Each number is 500 + 25 x the weight over its row's rms, rounded and kept within 0 to 999. Layers, rows and columns count from 0. Numbers have three digits each. The size before them is the row's rms in percent of the matrix's.

# layer 3 MLP up, 1344x384, rms 0.0674, rows 0-213, columns 256-319
109:499530513507516510538533509500488506585506525476462504510474474526546505505470496526513545479510508468486484531459478514454509510477509475503489477447512528473545501507532488509531529506537496
100:513514500471508532472503531536514497473504517483531506507492487480463544521486500478526451479495515499481466534460497511515491514511471520494517484485498550558436457468524514507504500527441476
099:515465504524503482499547473479474498500489504523502507493503534526491506467516484508505448522517466469477511483509517505477516481528485472495496518501520542525485511498533476497492490470484479
113:496515504526509507518561485493451507508514505462550407494487510503477484518491505485464507464480511471478494480511533459496471486510482455525499559497483530506502469528503522481537442497503505
105:521535466462502508518497518529466473505467490526452499460476485490470513466456500492515497470495476456546493533470503495496520452497474517449502512483506515473487523535503505494451508499508515
099:550522521497466501513488475458538522510505474463529472523465521560494534517510495491486497512472512495487495535534444468469491518493512484507536495486477497493472533488467480511503518497452500
098:517525501494535560465468496482509492529485494519474529508526539498477507542551496536496530501430486493516496461554524510521562516476504488529474527482497464509490501483459559522464505521475493
093:520479524444510514486471461449537519483554516457506490529507485518519501497538530482497531516444511529462506485514539520535486511490491501516485552517491482470547524486467514493466533493474505
104:481500500509475499523472497515501501501489526529498491491471526572482483534483469535501513488495515533459501493496510483495514506512521478507526510546483506439471500506539513486513491506525505
102:520529490489505516540510476497495495489484518464504505550481517501527553508518510480504525538487459508490490498467512527439516523545525534507501492474527522469497552485522510518494487488483493
109:496501466506493470508494489494539462494504494467519491478510468530524479455497466502524454465465523506410493482535495511500473540497494494510510484520509485502524523477487477501504498534476469
104:519486513519530501524486501553507510482503499532492533470530506508538485514510514499474495488476491519502452502497490514465493492497510530545451446519530521497519494504499494526520527526454490
100:501488531474454474528518477462495490471487507518505526512514523491477468526507504519490517525462498459498511497490537526496556483505520501496504507479506515570538493524515503503483493482479514
072:510501521468486490517524461529536474502442533502527508523491524500495505535528485498495493449529500476507511493491509523458512499475573525492479535512481538522514514531538452487506504452436484
101:497527529499471486508509480549494527527512480477479518531555532532546491526494500505487481536525492529527490539476524499557540508520489493470501528505463507452497517466482514471501462495471500
099:556518473465488504506495488455482503528487497508525501496481482502478482458497538471529443500510455466514502464483506483512488470504480517515460469527491499517494492518475467498507484457501500
106:439473559500470522494499472508523512469513489490413488473504508472554534504510503492503503498508553529522476507514526472531509476514510464499492518531487464509476505477486476447509510523519534
102:529479488515476503563495462483522553501451523515512553528457491513487509445513550493523508491466489469497495489495485508501457493537491522494510501516473491463516525502504464510519506508483500
117:508497503537511542534498473493500528515454479482522515490519547508477499483512526491522469510525529462448484474498499510492512467484490500481512486459533505504491464511506486512475507523508501
097:485510464513481523533493508531467526499508492510513533468525476482499424519509427503518493493417445499518487481470505502511521447493487451530495482495484512518458541497489473484473473484462484
099:459491484551472495477510492504475444489525531532470463474529513527501499511559541487490510519509546504495499471499502457523487506490474518457496519522494492478536523508512503516504490532466538
103:506479474495495500525528513462500499499509474482514529514519515470490462505484492536510497471467558507461512465498507535491500489518471473485507519442498506503468477495522486503523477494500437
067:536537467501511547481452474482513520517504462490515500558492478508489502478491490541490467557522503510520497490491489485516514510486502484488506477484513453495510525512485501560482542510509451
104:503535570521494511523519464523519491479500513550496500507493468488511516519541516516497531498490501499470470489492535525475502494507507508463463530472500486476481503518529516486532542491503483
098:452470497449556480509519503492500482490499510480515466504505498475499488449497486477494495461495482482542505483483470482514498546520501528524544504500525547477535498520544479523528499458505481
104:473512490515452501487516525494496513489503482491527480513488482502550481489511476468512479483502487494470525492515517508482532459475505511541498525481486500537524526472504497482455513443532517
104:496476503520494515497505507477501510482449504492512547519571475537526512498482474511483501483555470527478526462468502487511541506509515519538499521477490509500502473484501513481490437469510482
102:520491486498536512499513464501453501478475469487477504499497510514476464479496492488463496486520466514536567537518506508506511507520491498479523515542484485515478510491508492438501433504508506
094:493475501524494482513463475494448545490480491496446446479526442504528501506516501507524504529490453470483496551524517484422514505504494501493493480480480492496490497479502549497529522499527497
097:518518506501535494518501512518487467495420508504490501479500525526475510485498524479487502480458501462515460492505494476515456488471485546471502546539482504461533490550462498479510509517519530
097:438498513472489481515515558483481502500502512525469479499514494496478476524491494497482467493499500482498512528514510492462510547532555526490491466534499534458476507500472476536519527535501469
101:497532548529529485449506495541479473503486518528503506525502482514496451464512534508511508511457519523495505476530471502523476464512498505464490521496522493522524472512470481531496477509497478
097:521524496510559501484449531511494488444503486541477528516485506501536458521527495487505494547474541517504500543502464529460473535483497481544450535463476502485494503551512496512485503540471508
091:515500533492515502510469494559498501487477507540520494488508525513502497530521486510524504455501541509492494524491428468513508520478464535497518538519458475539474520509502481485497525479495502
110:523485526467489525506500420474503532491479483491541497527503505464497529519501489484499548532509555495447495527492453544509506510498503501510460482496531520476501502473493511500507500450496444
105:485510521489502499528534519482471514474503530515512556505514496492482492534536509488461482537498465483525500535520475528457475509492533514466540520513483516517515441484500511467485528492459496
101:461460505468519465469475494473494511510481475533467495532508496514476519482486529478528471532519450485444491507515531497485523510481520515530515511500499509510533532505527496464471512486509477
095:470572532482440504491542517526516472501503556470483509474443506484491496485497504507505506477485541527511506490492497458508527499477495504497469532462473473476470474539522505512519511505499474
085:527511494510488525499503400481471470459511481541466495509514510518513500470517503507508504548530534482461497458514497499511469466420482496472499495502528501515471473515503491509548422522504478
098:492554509492489471509569491506505505504492477557496499434478493524432512475513489504519494487516505466515479457527493482511504502459491473488493539518517517502500502510508491438487487494496478
113:516480491532506452493450480480466556503525531501487517479470500522487481495483504526546496489467496518522491484511465496442497492484492462482474532478474511510498517507536485491456525507504484
106:531504545442493510475469480501520499534506571470538480494501512522444515538524553534515489517487457485485482438541500494510524473497492549514496489491516495499474492494525527508498523515514506
098:492537489525484511527546472479459467499589501518473492481529480511479503527475524471482513499462465513485485500508486522491522508463496508533478518440461509463447551490481510495499529504480490
098:478476508498517522515503486479507473530445571507482532513535506460495496466514516472518501483457574536488497460532524517504480538512501433546517502467489551539494520513522508522500500487503489
101:524471464445541509547461521496493482482504461527475516538514459513483515535459535465518487514482536556521507532492495502497514511499514461485475557479509506523526520531511509496556514525502507
110:496548495461493517499506527510506509522543448457478498532510498543526493489516511497493500508486502494467496526501488489462498522513503549537499499426515525517507477486486487508546492487508480
101:520484538508490480515537493509512420495471530545477493469551494549511542548505502477503521485525516458495450496551471501488504457468496509531467500499534513488515523542499476493547536511465478
109:479533516522497479495568489508520506504486497541495521506499531484502469494486533523516470473491551509525471510492488507458479523485479517467497453533462518502456502511537533486480514501510503
099:509424517507472505532513497521524528507529487492541459498500481473501480534508471501500497498475507565524467492521492528538479468465485470508502533511515501479510524551505455517519510490524538
084:495432481502526478538534489492499504497522475478542513479486539565475478464487504504473486479502479486484523477496482499492546534551560493524486513460491536501508508515524493479533478495465492
101:525488516507530489525432481523491442469494501501506505494471502506520541493514523510526511473499497530509491495491488486517528490474480504483479469448503470469508506508507485480516485514493519
107:516461478506449464492469488532468512516499506485524487492503452476513501508517477514494531469463505520494521488470470472441503493510508472469490549539487517495509510463503482500508473477460475
104:508506528481461463527472485492483445517497540526471496468490472461509486495504508445509522482484453436483480514515493517480494490529470491438508515504475542462492478549504516510487535534489521
096:535479493515475481521492517515501500519553513534484487514462511516509478448525473489477440492534502447505507507522466439482532515520508532477493493486485508493537496495527495470490466482465494
101:539501487528506471489452506558511484471491491485449490508516507562487497505470505446513517507482496522482509466482542523532541502525536498492527508495469487515501536488508510527496529512492502
100:504534549539525508483505496547498504460470470521481509487524491517502450487498471526517523488481482530464482514479523533488506492470459548520511544495505461520493480491525505499538485458469495
107:466524500529492478452534544495490485503514479494518477497516470497513535527452487453455480523517517493481492517499539476502504500491542458514501494501467514494540477491499503512503437457481499
101:512509496493524474494529437507475476529481535501507479496503543527519566479545522503517531546514484489481510542494539437468477510485441508489500492490530478480479510500488510481547462475511491
102:507485475451499529505469469516505494516487475538482500474478551514467479496502526487493474463500497530482537495503459524487570486514497471498523502492509514492550510469421505458522511526448533
099:519529479522469508500471507511496546501496497503489495521538523491535492522516502559501466515507507487504512463483541504454494475497502500500452538525526506475519490451526531528478492466525502
105:489461469510474487497528483505482495498510506534485471534501487482464508476517512458531509521497521515491519461520506509522487500502456486437544463449502506540508512527508498570499508544530538
098:492468489513567495478486471497503496446500463505499480500460565491530469517496498517495505447497477525500531534445511519495471513459485466493491480492477489533463511517522505517533485514463503
104:527512524480499486492493463489491508528487477525462488468458517484450488469485480498496484487496497510508498501487514516545475471505505476495506551492527515509479519528523488533514519522465487
108:505439553486533470510498494520490465490543511535481520508510489516541502511501476515496510441481492507498475478493505505512474485506502517506504495487476499508510503484475509505495492509507522
108:482477527496485509511499453434478526481488509513495517534480464484503507483460525502525501523493508484511444454525431525493485499513558499519505486467476541485496491441482498498537484518492470
096:532469539512493474488516476506488481494512478541470492473476504520480510514528530504489513500534454493512485494483508538454485467533459444479505509498482501499504453488499475529529492555506535
101:512464499519473506560450477477541474501500462564508486567541486478453482510536509485494537530510482492507523524520469514487537508449532491454525491505514498498479479495490476486506495485488445
106:537518487475465509476488509489468489474471502498518506500531483518537478539515477536552493520566578466487529488502517499464458497518461512509483513486549510467498479477531499481528485523512477
088:540482470493527481530477518504458497533535495515495519529527509535514518537530484552508512494539461533486505544528469486495524522503477480481459467489489543515547502488486509523486496491480472
111:457505508533479472481488503483474476533485524517503513466477481524544468482474523465505473472500506513516487459528521530528484513469468485471531518500477547536504538466510504514510452517491548
104:532508500510546485503504519506538480498523465498557487475510466515515500527534497548515544498533524520501467544520487525457528530550483444477510522470543526536497468540477472540503490532513483
107:521451509476516517490505458533505496448509460475537490507505507511473480537500458518496477505478447527495498543492497496516474491509487488496478512451502510496530569479499523481501521516482475
099:514492537508490457452496488504500512510490502482488459482477477484524492511467510524490456512466509512507491509499525490493525481503506520502501530498486464466544505493480480533487488485502508
101:478492522478504512507492499482423483524511507466497491540544494474492522512559552484485492488475508476511512507478473533510474489454461511534503507505481539504482515497547508481478485500495475
097:469527490471484474481535525519480504494519520515519551486474499481477494478481498506510475512466499510483469564495486530538492488517503504473461498503440512517536461497435495526531468519499502
110:512514495529505503506508480457515511506529467456488501486493487526500514510558507453505489517511518494523486521550473494496448496469489559459526521510490539497505500496451486482520483441474503
102:472553528526494498536460500543501492511487513506501510470509521496483490465523497483518469505505580507469443481505528468561504487490530511495538530467517575476457532495476508524491494531456476
071:515458482490540534495493479512491446524524495496519542499463474516532519507498538472506485474493524505495535540456434538516504489486498505448489499514482546522512494478491524485530505540461498
107:496485514544497499506509579487524481487531455544473484520531502491515471458473511464523490507462529538521493457534445521475523538466502439503527492479502484524469521455524533513488490503469492
100:522490471517495496506504510497502513465484552486486488514504506500474519486504468513540463497491487514500494479511494501424537480516491524471489529474530516479477459455480480480528555515510470
102:496505504508510528487526551471508507542500487498461516536490502516456489489489513527533434485517468501489512487485513522519504503535512503498507520560478515459507487476488462467483534504493503
097:473534532467500474491509454505476501533502497490507523464494484481486484527509494499491504510497541496555485491482494461536482511467523530504531525495476492501498525497493504492538460522493532
107:492490528486457479499468529510496479497523519492522535518518491487522531479480456488479485496481534501490453484478505502519523517469501512494538470522516510533545487530543495503514488493470498
096:475487485518515478500493505500478486489510518518481528518475515514486479501500512478493479493483514528491493488490460511511505458490535490555480502491504509514511522516490528483501516493507513
099:465467518517511473519466517462466522550485515519486490551517474494502472523536504439475513477487499506467490478487511541482494472497544479501506482525521506440476464451501515494490487539453508
100:509516506477513484462465494480483505529443521490453479498503471532526503472486549475503498507461526492508491480497467484493543519494480549481488518509532526498496523479503469522494528454480471
103:523481506523515521510464536499508489511554539507470497478494464463516453457438501490522478504443511525492470515500510507471488486516502467476567508469502505489498498501529460467501489474501485
102:536516498480478501538485482515541507522496505513474492481520464522550505461531494500547526480506515503551469493531478457476496459533498521515442543467502477495524518488455514440516456502478495
104:521511513507483507455527485459466496527514537529530495512485540477496538468474521531502480494480510525470483511569480523506486491493457543502459518452528530496536464517495476511450457497486520
116:490490486507495494506524483502523532505518506518493472493520457487499519483502489496473522467453513446530482509484488535552504469505518505536516496453498520492510531477530503460541538468509490
075:506481465517458544517517518479480491506508489490466547464469497490440472493483489499495470512501461487482532512490496473504480561527534497469473572502496513482475486532581512471504512531478510
103:484499471487502520532473486499538533543496548544522512501512465505547526499529476485536455478471506478490494484524458470524477518466490480493499494509538514499519537520423504552522459484518498
106:554528473506539517520522500512449471553511525523513531444509487523526528505487527491491511499463500522486463520519491519527478474484465508523483472536495519531480497535506518510525479542479495
092:512517474472486493437455529555496529473498487546477527514517444502478491485490484523487505497472497503507515478480479545521497526513501551488503503478510525475500501496480504518507493520529484
100:464500473495513525453488477444498475499504512533447505533468509498509496521519476486491501519438523498480499537476480465489534545506447490507523509532517540480516529498515517489470495519480550
095:447523497497449512522472508543481496506514517507509512517489544515504489498530500523504545526499502517507504477554499535516479524543473518526449488479480516508501465499506521563516497533522478
081:532485508519493507475523458476507528466497527499508531485498462490512484495437490495498498501449481504487513511496493520504534495477549510492513545435466537454488515501542527538474472500481479
095:515494460524515503511498486468505493490503458497520498484481513490502500502488536493492498522550496531478504495516482532500492525525472498516499512506471492494545527498483527499485522512494505
097:480466480460526526465505474495537508520522493515496450487494507492512524446494484506494508489499526450475492483526507493477486518533524483517490543499541449467509503470481493497487495487521475
082:514556485548507508515523480503491491540526476524479504530512498504497542508514482522491505523526494512432484531446490508493515491472523471515487496502518516497494540534530528455460506530544503
101:511486508511492535500493479486523489531466479497486487468528509510413470533527486510513538462503483475497531485455498518462519517521519526500515491486507524508493456546481525533506514487515512
096:484464465480477458496510502500491493498509486519482486461491509485519556518452523487557522505468473455496478489457514521526502513454474486505512469524506492512515511505505496478502527497474517
109:484488542493507500513509528519511499489527501437526464501509471427459520527515483514534517492524530501531500511486530510469464487491468512458503492525516516492516514473503466499500523467509471
090:549475518534510480522503480503462468507496474496526484494495495529491474511471534498480532503531491548507506478504520506515493468526527549492487515533497518496474491499504499493497559529493515
098:525475494548478490539528489477496505508525483470596489526500526497489489462507483500493532503500532481480512503472507487521445490528514494488481505488490499492486486473485526554494506489501507
103:513518504490453546472509498515532508489501467543539470484524448521517491508486523590510506509497506475461482460483497504505469522482540467483506484457510500482499488495498474539514506498494488
101:492498482504512477531512520539519477508493511515488514533506511520469509463470491507523495547460466507474536547479463479460546527500551509494530511519521512487501467494511428486471504493426477
105:521530501511510454555522461512461459487511507530466488525508499556462510499467499487536481503501486518480525507510488522474533531497483488463525542495495537460548496478563498523510531515484456
091:485462488528551521478483491481497481544537509528480478490528453489478468483503492515508468517488490453472509492505533507530509520497549503478497489503517529485524543504537519516508532526525530
106:501493479520556509484480435504511487529473521514507480492481465466421532487500454496506494539497492505508469527477473475494495437456522444467518496456509525536458491511510527509514489508508503
106:478501491466491553496467460461502500525480546504498539520487496483444498473496527510481471514498520481526515485513487497495515496542493570498490518490524531468511502498549531455461442475545490
097:471510515528500485504494514470492503505492504518511501487510521455516490464520463499518494467493474479441491483501544535462527516531521517458467543476513535498501490503485491478469515495495483
103:532508499519508505526464506508526463522467536501472455480469510515487507512558533507485528450497479505504477530508470478524506498457493543513550440533511474502506512559555540498490499544498505
113:497521498467463530494486505461512473500520467548552508482474486457477543513497480491501478503452532486527457510487499513503495494487465512490561453454515517525507517481503508486538514525472473
099:472480513524496512467522506558466512526456504506462567447479534531473464479497557484483513496496508548501488506484488547510520536519480515498530515501525455480504519481486468538535524487503495
101:462517467521475493497494481502517485448504545486536485448548501481563518491481508472505511462515502533455512489511507510512486489496510463475506468507482504520539533507456495503522485507509548
085:475506492499509481524509447469485537515487505458523498561505478542493545526513475454511496510508479508532481470509462494466497478476513506448505457462489504502519508524546503481516505498510529
102:465513500572533536559507511516486506488489510475506498541519502511491484526500505523490448513512507486500490471509501465488481494521470489496531472555497498531508467522495470509524512476501440
100:431514528512511510518472506520507540512456498490473485466525524484504523460485482483504455557507514487500467458511498496539532484509495498482507518485502527529477548481497506512528496453521490
101:492506479494505528552511512456480530507495523500514494459478493569465462483511456500523478529473515481470478517497480479508506507474458499513509485479465501505452435519513521503485487552504479
098:502550469509491470500543491517544477474520534493502521564439510505527512451544510469536495475538517507516504468470512478553525444523501520470505471504489508493487508511498523488503423510531496
104:534494507514556513441445443489476534483484495509507489476539489486523449514507511530523490493518518513515535473493509528490493542502508496501489499480497497494490540478531509526478530466520488
107:449544526445471529493523514513471516487458525483540479469535498519513515482466456482516472492493500518477512445495495499459462559516525483473508534486502486489492498515495520496460533483436508
110:482503511506541504533530496490488473510470531510521525518504505539502505491470520522533492482512525473501520474483495500495528509520488498523538476477539470465488472527516443486506492461559466
103:537515509455505510494497500528474504524481510458512513468517554499479515512485491506488494469514544491480484544506454487536508490482469494511495499525492527504472515493483464468492522549485532
108:491486503484473475499496470506514526501536517503508466506475526483529487492457473478500529481515471482500436466510520514476516479538504508551514516490504495513535527486487514525557547440483496
100:550467566511518493539497493521488507496547576516473480493490480505521519509496517515510525535501499506512544542451457477479524478470521507482486548506510507483521522520486505499557524525467515
099:504508533477498504496472514501509518527498502498517512479488507530491458498490535538561490464457486513462485524489515485515533531501472497497512536464502478492566490487497533523492522524465525
100:521507492532487510465528513461490505473541488501476487490501502496511510525531503519510436518531491539519499509460513520532536496497479523518494539517512482523516500506486488488483508457500487
100:539510467473517500478448532508474471481528510546498496482516535487493534510488544480503491511486514532514493510458528529491465485460546490479487480494503492532505525454521529545499515521474510
089:464494560477488442545503512500482472475531521486507461523509495510507488524462483491526487514503524478523479477523505457485526516510533512459528561530475491488508448505466486484527486499461500
102:574496505498466490523459483533485495534512476549465472554541439505504516481487537512495504495509529503533520528535501496429497491563502455509446525502498533505494548493491518505487488479496461
100:538544524534515517512507493483502501533542527468508447460521480502549508490448500493529517496452496497519492517454488526473488508488505507486475497499494473488518499478509491460480528508496526
094:495519509505505525527492488490464488489497523507511524516523509479540474499509492508495475471495498473511442447501479537522478498523502488500524482522509521550545503512521476485451504480519502
103:529471491520488524475468513450533491487522534497524484485483434509471489500519457495523507505456484528512477479501451512523482507482495470525474485535497515499499522485447507481470524554489489
083:478517508510459535521496490502511497503551516498503463491502503510530461490507504546494473519485522514513475515510512457534454513481486486488504532495482498524528481510469496498493471484473484
100:464479469524526539485518533511445489512485488521557505486518503512461513481542482520485476526500505506485486525512511479468529541467455566505506474524530524550501458519500488499527485482480530
096:493533491530490501516482522579496503539456521540438501472472537529496470517529469468492501455482507533514535491511499513488469493498501551515527469457486530459441510499474516517505508519492526
086:486507472523504556502518488514475474518518505531516513499486499505567520513542466499472506480522502487542474525511565498521500553472510518492535506466469512531502519483528482490471475481495510
107:490490504495468482509530549526491519496495476505536504525520468519512526523472480485538467462489490539512456519468478475511479488484445518517509474478476495562541516481497475498528513539435497
097:514550527508519533490551484546515482498486558551455516497522509505525523494451500470492455511513511479474506462466526474508507520482480486522443483487480474464486548537506486477554517523476480
109:509474534507486486483486496513476473485535502480498502537498518509498538509535478512473506518516507488500476466478510486469482478503506488497477541488487519485512497462483460502532507558481435
097:485499509513505501525469547536519455468452501509509514452483495491539535463498434524541482511508480487494470501465509529466520477496506472502486523474548530518489478506557492498527528520519497
106:505493482554450500508540483517488504516534509488506443521485494500556503488524519526528518494494458478514462487492473507466484458488491461524468531475488497501531512519536543497466474440481508
078:528507543478494485473525503462477513515532484500552490527490445496488520509467526497518520473502483474456517472484488495483487530495490487509446513522509550507540503524497505477491510502508536
104:502516482529537477476507528508483491481517490527540465469470518470505514519534488495506452504479504516471513498507463536539507471520525497504528522557518534501495496490498478475492478507528495
097:525461572508498432491487506461469529483499505475481496506528528515480527503507514496484495495567486476527489512477464517510517501499495507483463503534467521523471475527513477481507490529475471
100:501524502511500494564460509536459507483468489529481507527482497518485511463514509474507537491480496520509513486514475492469463523467459536516538492521488528476479544565513537525526493510456495
082:449496514517500487502545499518545477487440482479517469503543523525476501529463501547525536483504478507519478440516518481454517493497521442516494510492544519466493497471532450543560527478521462
098:498516511488494480513466490529519458502497528491440474492500470522456469527554504481512520522501503493502513539495507446519490487526488491490520474521517480472496485491486459485519523538481478
102:561513499459499537509516508512537475511477493534501475473531528512490523499528464551530499509506482533487499528486502521522512477517511518501522498506517524495511473546509504476498495445488496
113:542520503497454486472505479441454497523554498434492478489484524480524512534500515510546479488471503479485473496503518513493450500517458511478498517500524481505523493512483515508496464494513515
097:489513505518486515518502487504474492509507530472516529534498492495493494483544498501545483467503495488447519494493475478503490496516551497496529516507483529501471499485518539489478455507503497
105:515464513516466469515469493500460515513496530526505540518461487464440468569469486464502468491491487477471482536475483518493519476503527512507480479525531514493493526469484494508507496487521473
103:491427549512480480501508461448518504526501490498521485564495507448520504485497478464552541496509486478480492518552503463526496511493499470492483536474521508501537508487522542502522496482506504
108:512511497488508510535528503502500495525513514467492492498510516494511494463492506520483493493504487459555472494536500514497537457458470543491538502454473515482510517468507472468480487477476482
103:511494547462482488444479502508466492506538472505515485540455485451544537481494511500505504492515495511492490524498532527509500488507466539472518494457516507526526532490506499462530479453518532
086:490515506484531476478507474500439496487508495516514494553488557536467508502494519462459502479537508479485558478529557466522525537536509505440491532420475481474492530474506491472489481498533523
100:521478515571501493473510526500507511517586522505478500491518507507522501513472448497529495435507585505539478495523497503534513444512467428494480452445561465529501481527483490501509471517484513
113:469463520509450490531477482508507513491477503528506518546482453488470518511510480468510549510494528489494468489485464532503426517476535539500481511526502513535444487525477452516494518510501524
095:538473509504509493485479544507520470508467499525481516513489499556488476480494472517496486499493545461533494457500512500457520498523515487522497505515483494427523527493491473492559508482440479
107:530507506495525487526525496497483514518480462513513472507521525519488489489543515476529523505516521474500471532474513504426503528499499502555470526494478494468472487523540453492507513477483485
113:427479510503480516508502511494528529478501496483497521522482484526524547498521518483487514526517484501459524499511512491544493496464512553487507534503483556523468482514492498478463495443464469
117:488492507504516539486510461514505559528499468525482483490539468494496461511500471503483530533538465511477493570506501538484488534480522515481495565502495495472506506462495480473502519485502494
106:520504430497526545537524499492476525521488491515518494499481492530452510501506498524509469506480528479471519486500484511490495489468507446495516504471480526463530475523500500519497467485491519
109:490536477484507545505498501507479523490528519496522490500506497471512473483504498513476478498478486503539508468536488466502502483521488503484515524539488504510532546462474466521532514526462480
105:492523512484475461488506457464522441511499465488513498508521550509506488510488474449469476525506500473505516526529495478519508459494538549480483450513475511475460506524518517478500533475519481
113:502539445500504540512524502477487501520482462511521518524533514511501477553510523546486500515482491488469480472486471554502497508505459492490484458456482543486520523543474575490508447527489480
066:473475513507550480517486504497482512491566492490511519495478504509543473459493494507497533493533489527480508499529486499517501510510512502518495451468467453514526518524428532494470494502488543
105:495510513502514520543505507521486476513495496464504531537485503537534495488473503519471483501502490481522486462498458519452520531496527526541435485495488515509500511493517487538509477455503513
095:482524518524493466502503499513510511474515493510523480466507516489547473491479476498516521513518501500446465492531503503528505523527530448482490510465497513465524498544487495506474532520497521
094:474506504497552502504563517532513456461480452531506486516488525493558489480512558445494510485523503485542440498488519512505517511540487480552496513526465499502511468517540533517541468454478483
105:507481497508447486514528505519496487495523522483483514515491505510490529469486523511551480516494506512507528503512513490473517506499542489512506541480448537461532496555515498485474485542502480
102:538552472474533501496500504492518505537480453527440457475513512534439526524484491554507450481505529477533533528507491505480516520533488481479538491472459516485511494526458515482503467500467529
100:502463548478540488489518490462493484543478491511540474507503526534505516487481515503504499556466524492501493505517498501516515479489514509523500523479536512522524516472512522469512464478507522
105:467530505447492465537510538491477483468478486447497488498486470474509571492541499536480462488497539508474510496475505485526517479494534488487506502507460498508503476469488503485564498471490480
093:510473544503565470460558475504513481501537494502483482474493490487474475542460512489515519480489502513520512488488517472531491496462500501498506526528489555486558498503507466504513528546456507
090:491479508514534487473527505507541453501455487513487523511494501490492494495533526494507460515530490458517450477489517493490508489513555498510485494544491524481524463512494505523479486462493495
106:447477511484495481499497452469508509494500523527505458549502479528523537486543486503502500466489513487468513494461516494537463450496505457472476540499476540523501511521473505520537508504450525
111:486461523497477514516511468471499493528456468523509493466451500535468513533497510525452519525515492487498509523547493484457494528516532503510506461495496550463520497454490505503481496495500458
102:545507509548524496490536490473522469491546483488511479475530476527478467528473520482494485482535558510533489471544477500481534507497525462522541531466477457505539497554500514448493451529509489
106:500494515510503512467513506532491518493500565516516500502472463484550493489462528497455483518478517455546485489510505494485504506523462490521516466465512541440496518481531464542510455522482478
102:466498499475517522520504457470497487496532459501507489458497484567489494537467505502504470527490515523515496481512489488478476529471508450503522490495517512499502514495512499532512499482467482
106:527477481511531469544458463500477524494503466490532457478512474457488468559484502479499481490483483435512480479514521461456518531470495497528503496529527514510495515491539452532511485486476495
107:498497475521490478548460498533537446497490473493512512522514479490496486500530518480466531529489521474516513489491472525495486504451475490539501500468498518511497515506522515487505537483458487
110:505484488508469521515462500520473478506527479468508518469515530494480478503521522520464512463478494521518503529514504458545502457447497496449539449509501529482529502536487482500509528495517513
101:517469487513487505489533483488510522499536519517482509531485471461508545491523518489533508499479506475486517454489514503517460532545546494476473479485517528499484461489503500510508528550466466
106:472516459496494511546539460515529466496455495520515494508477524492504477466507508507442561472512518499546494473483457508527517498480493497519506509503496491523479507518502515520486459536538540
094:500527503502492536503526497493496454528484479514500488526506518533512528524458511535463506500467514506469506502454499519458531479451496450551540471498540540484465521516486486519505481512564527
097:526495519482499513465507451455491482499482499532522503549500479495501521583510499512504520475514466536495489488482476528479470501501506498488477494461496497478475451526476475472537497426548474
088:513492454484504520499523475506492501507469454527496508502509465476528527523462494466495473503475526469479490542493500539492503502499514439516466499452533456489508462512479455491437458497480470
110:544504516515503470512482511528516496505488514465466543473469498488492485518515525495512523483494509470495504516464507455507508496492509451496507491496519497504487548533511558473470472562521512
106:481563530500462518549498554501522471542486501487449508531530477538487472509497495510499489520509481511496508497492511515513488473505458452510509469497477517492477493469512518508524511494515458
105:514533476523494479494538519518467447468491486481545532538466524495548545533514532515473496466509496455482552514542494484488505504538510523499467515468486529486504434463547514483498444491451490
102:526535489474543499547472515516460500505480502497514518465502535526484486529489479507498484495524520489536540489521526490465516528513489537497477501509533481501513565500478472529476541517488493
103:469514499502508499490494501485497482576449537528551473526533497525478541491505476556489485511474482510513457492511459502484487522481479550513470470495460480513472516517509530476504570488487473
120:504511548465478495487477496493529500525455514494478560480488489512491473479528537505477488481514555487525515532495456463489494538485508515503506513518538510511491476509543495452467532491476511
077:511480504530521500449500441499496500480534491524489494470523522494468527494524485466492486480541511525519529489516492494558516494522474493509529530490508518425500475504530507504531500470542515
100:487491526474493464527532479487529500486468481520496546528464482504482491457543489454524451463521509501505490491469484472535509519488509522506502502471483495475534489481498485500516518499524503
101:500450518538513447507487497519516511541469494541507500522481499541511491502505487491477469459482491470486471538543482515478512471579520541505522498485451562501579512520477534486470483500476470
090:512490512526462501454575518505498520488472495520468521536467536497452471495497523487496501522507491481497527497483481516493506492492556523523476509505485551503521490495472549503504476482481537
095:524522511488527514477473514486468473508542493542476515471523462488503516473518499507526475464462508484463497523524442489522510507498534513509505503497458489494471491489470520544513511504486523
101:485523485478522541517478465473483511529535506472501518505496511528516506520484483508491532497464502537499492473544493497494513468497487457506494496498492483532519517506483486480513485508509493
109:498505506536515482508503497505456479484544437517530465488483484529470519521502529550540486479538512461514486518520492488461496520469506480445519476522513529511523478530506511500463428536474497
093:510496497519502483512495510508485456493481521521496540502498486532519492506516471490489489428508526504457513530493467508494464507506476485502500547530469488508519559479476552477519510510521521
105:517503514517517560577479445513531511484519492544530519494496522493462517548527503514464501518462497544496551516444515586480485527462486500493525522523528533540486512531519480498505504507524518
098:485509473489553507489523511479521521498478495481536496487474484482447499486501510504469452491481491477490532504487511493506524485487470515491493479510478519518484452545526498493480567481528513
057:507548487524468479517573469506460506516506490493463500507477533518535527481550524477500517453471547514507498523521496552453481486515516488493483510476512497502491484480496522468472483528516524
115:459483444534503530549470514524494488455483494544515510503514454531493493464487501513479512533500530496484477487502528514507443488484479478454480489538471533553505483481496472482488481510511468
108:528466466495514503499479445504513503513485485486530492494444542551436516465513466531533526482495486484528467528516498475459487450504484478466542449496507498472481508523513482482506539467450499
093:523448560507483520535460510533503508501520508475487486491550526528541497508512440471478475479526505501508497502481470527524526506517507508559465487474510557528524525497493499503519527459476450
100:471497504541528479532516496526503489528494504507519494505516496513453523517498517509498498481495521463510480534473534503511476541525531515510542494477473524503504481527522508524512532496485450
082:511471493495538522513497492506523511529494522536484485514511507499467472455479486482504494431500491545512520511485528483515493536532493486501484519502491503507513480509494482451510483532477499
097:492525523479523529480495558513471480546497483454488466511553542538444475499439488526485536493544506488489513472529507500487490526488498496517480487471512470477471527507480516487461471527525486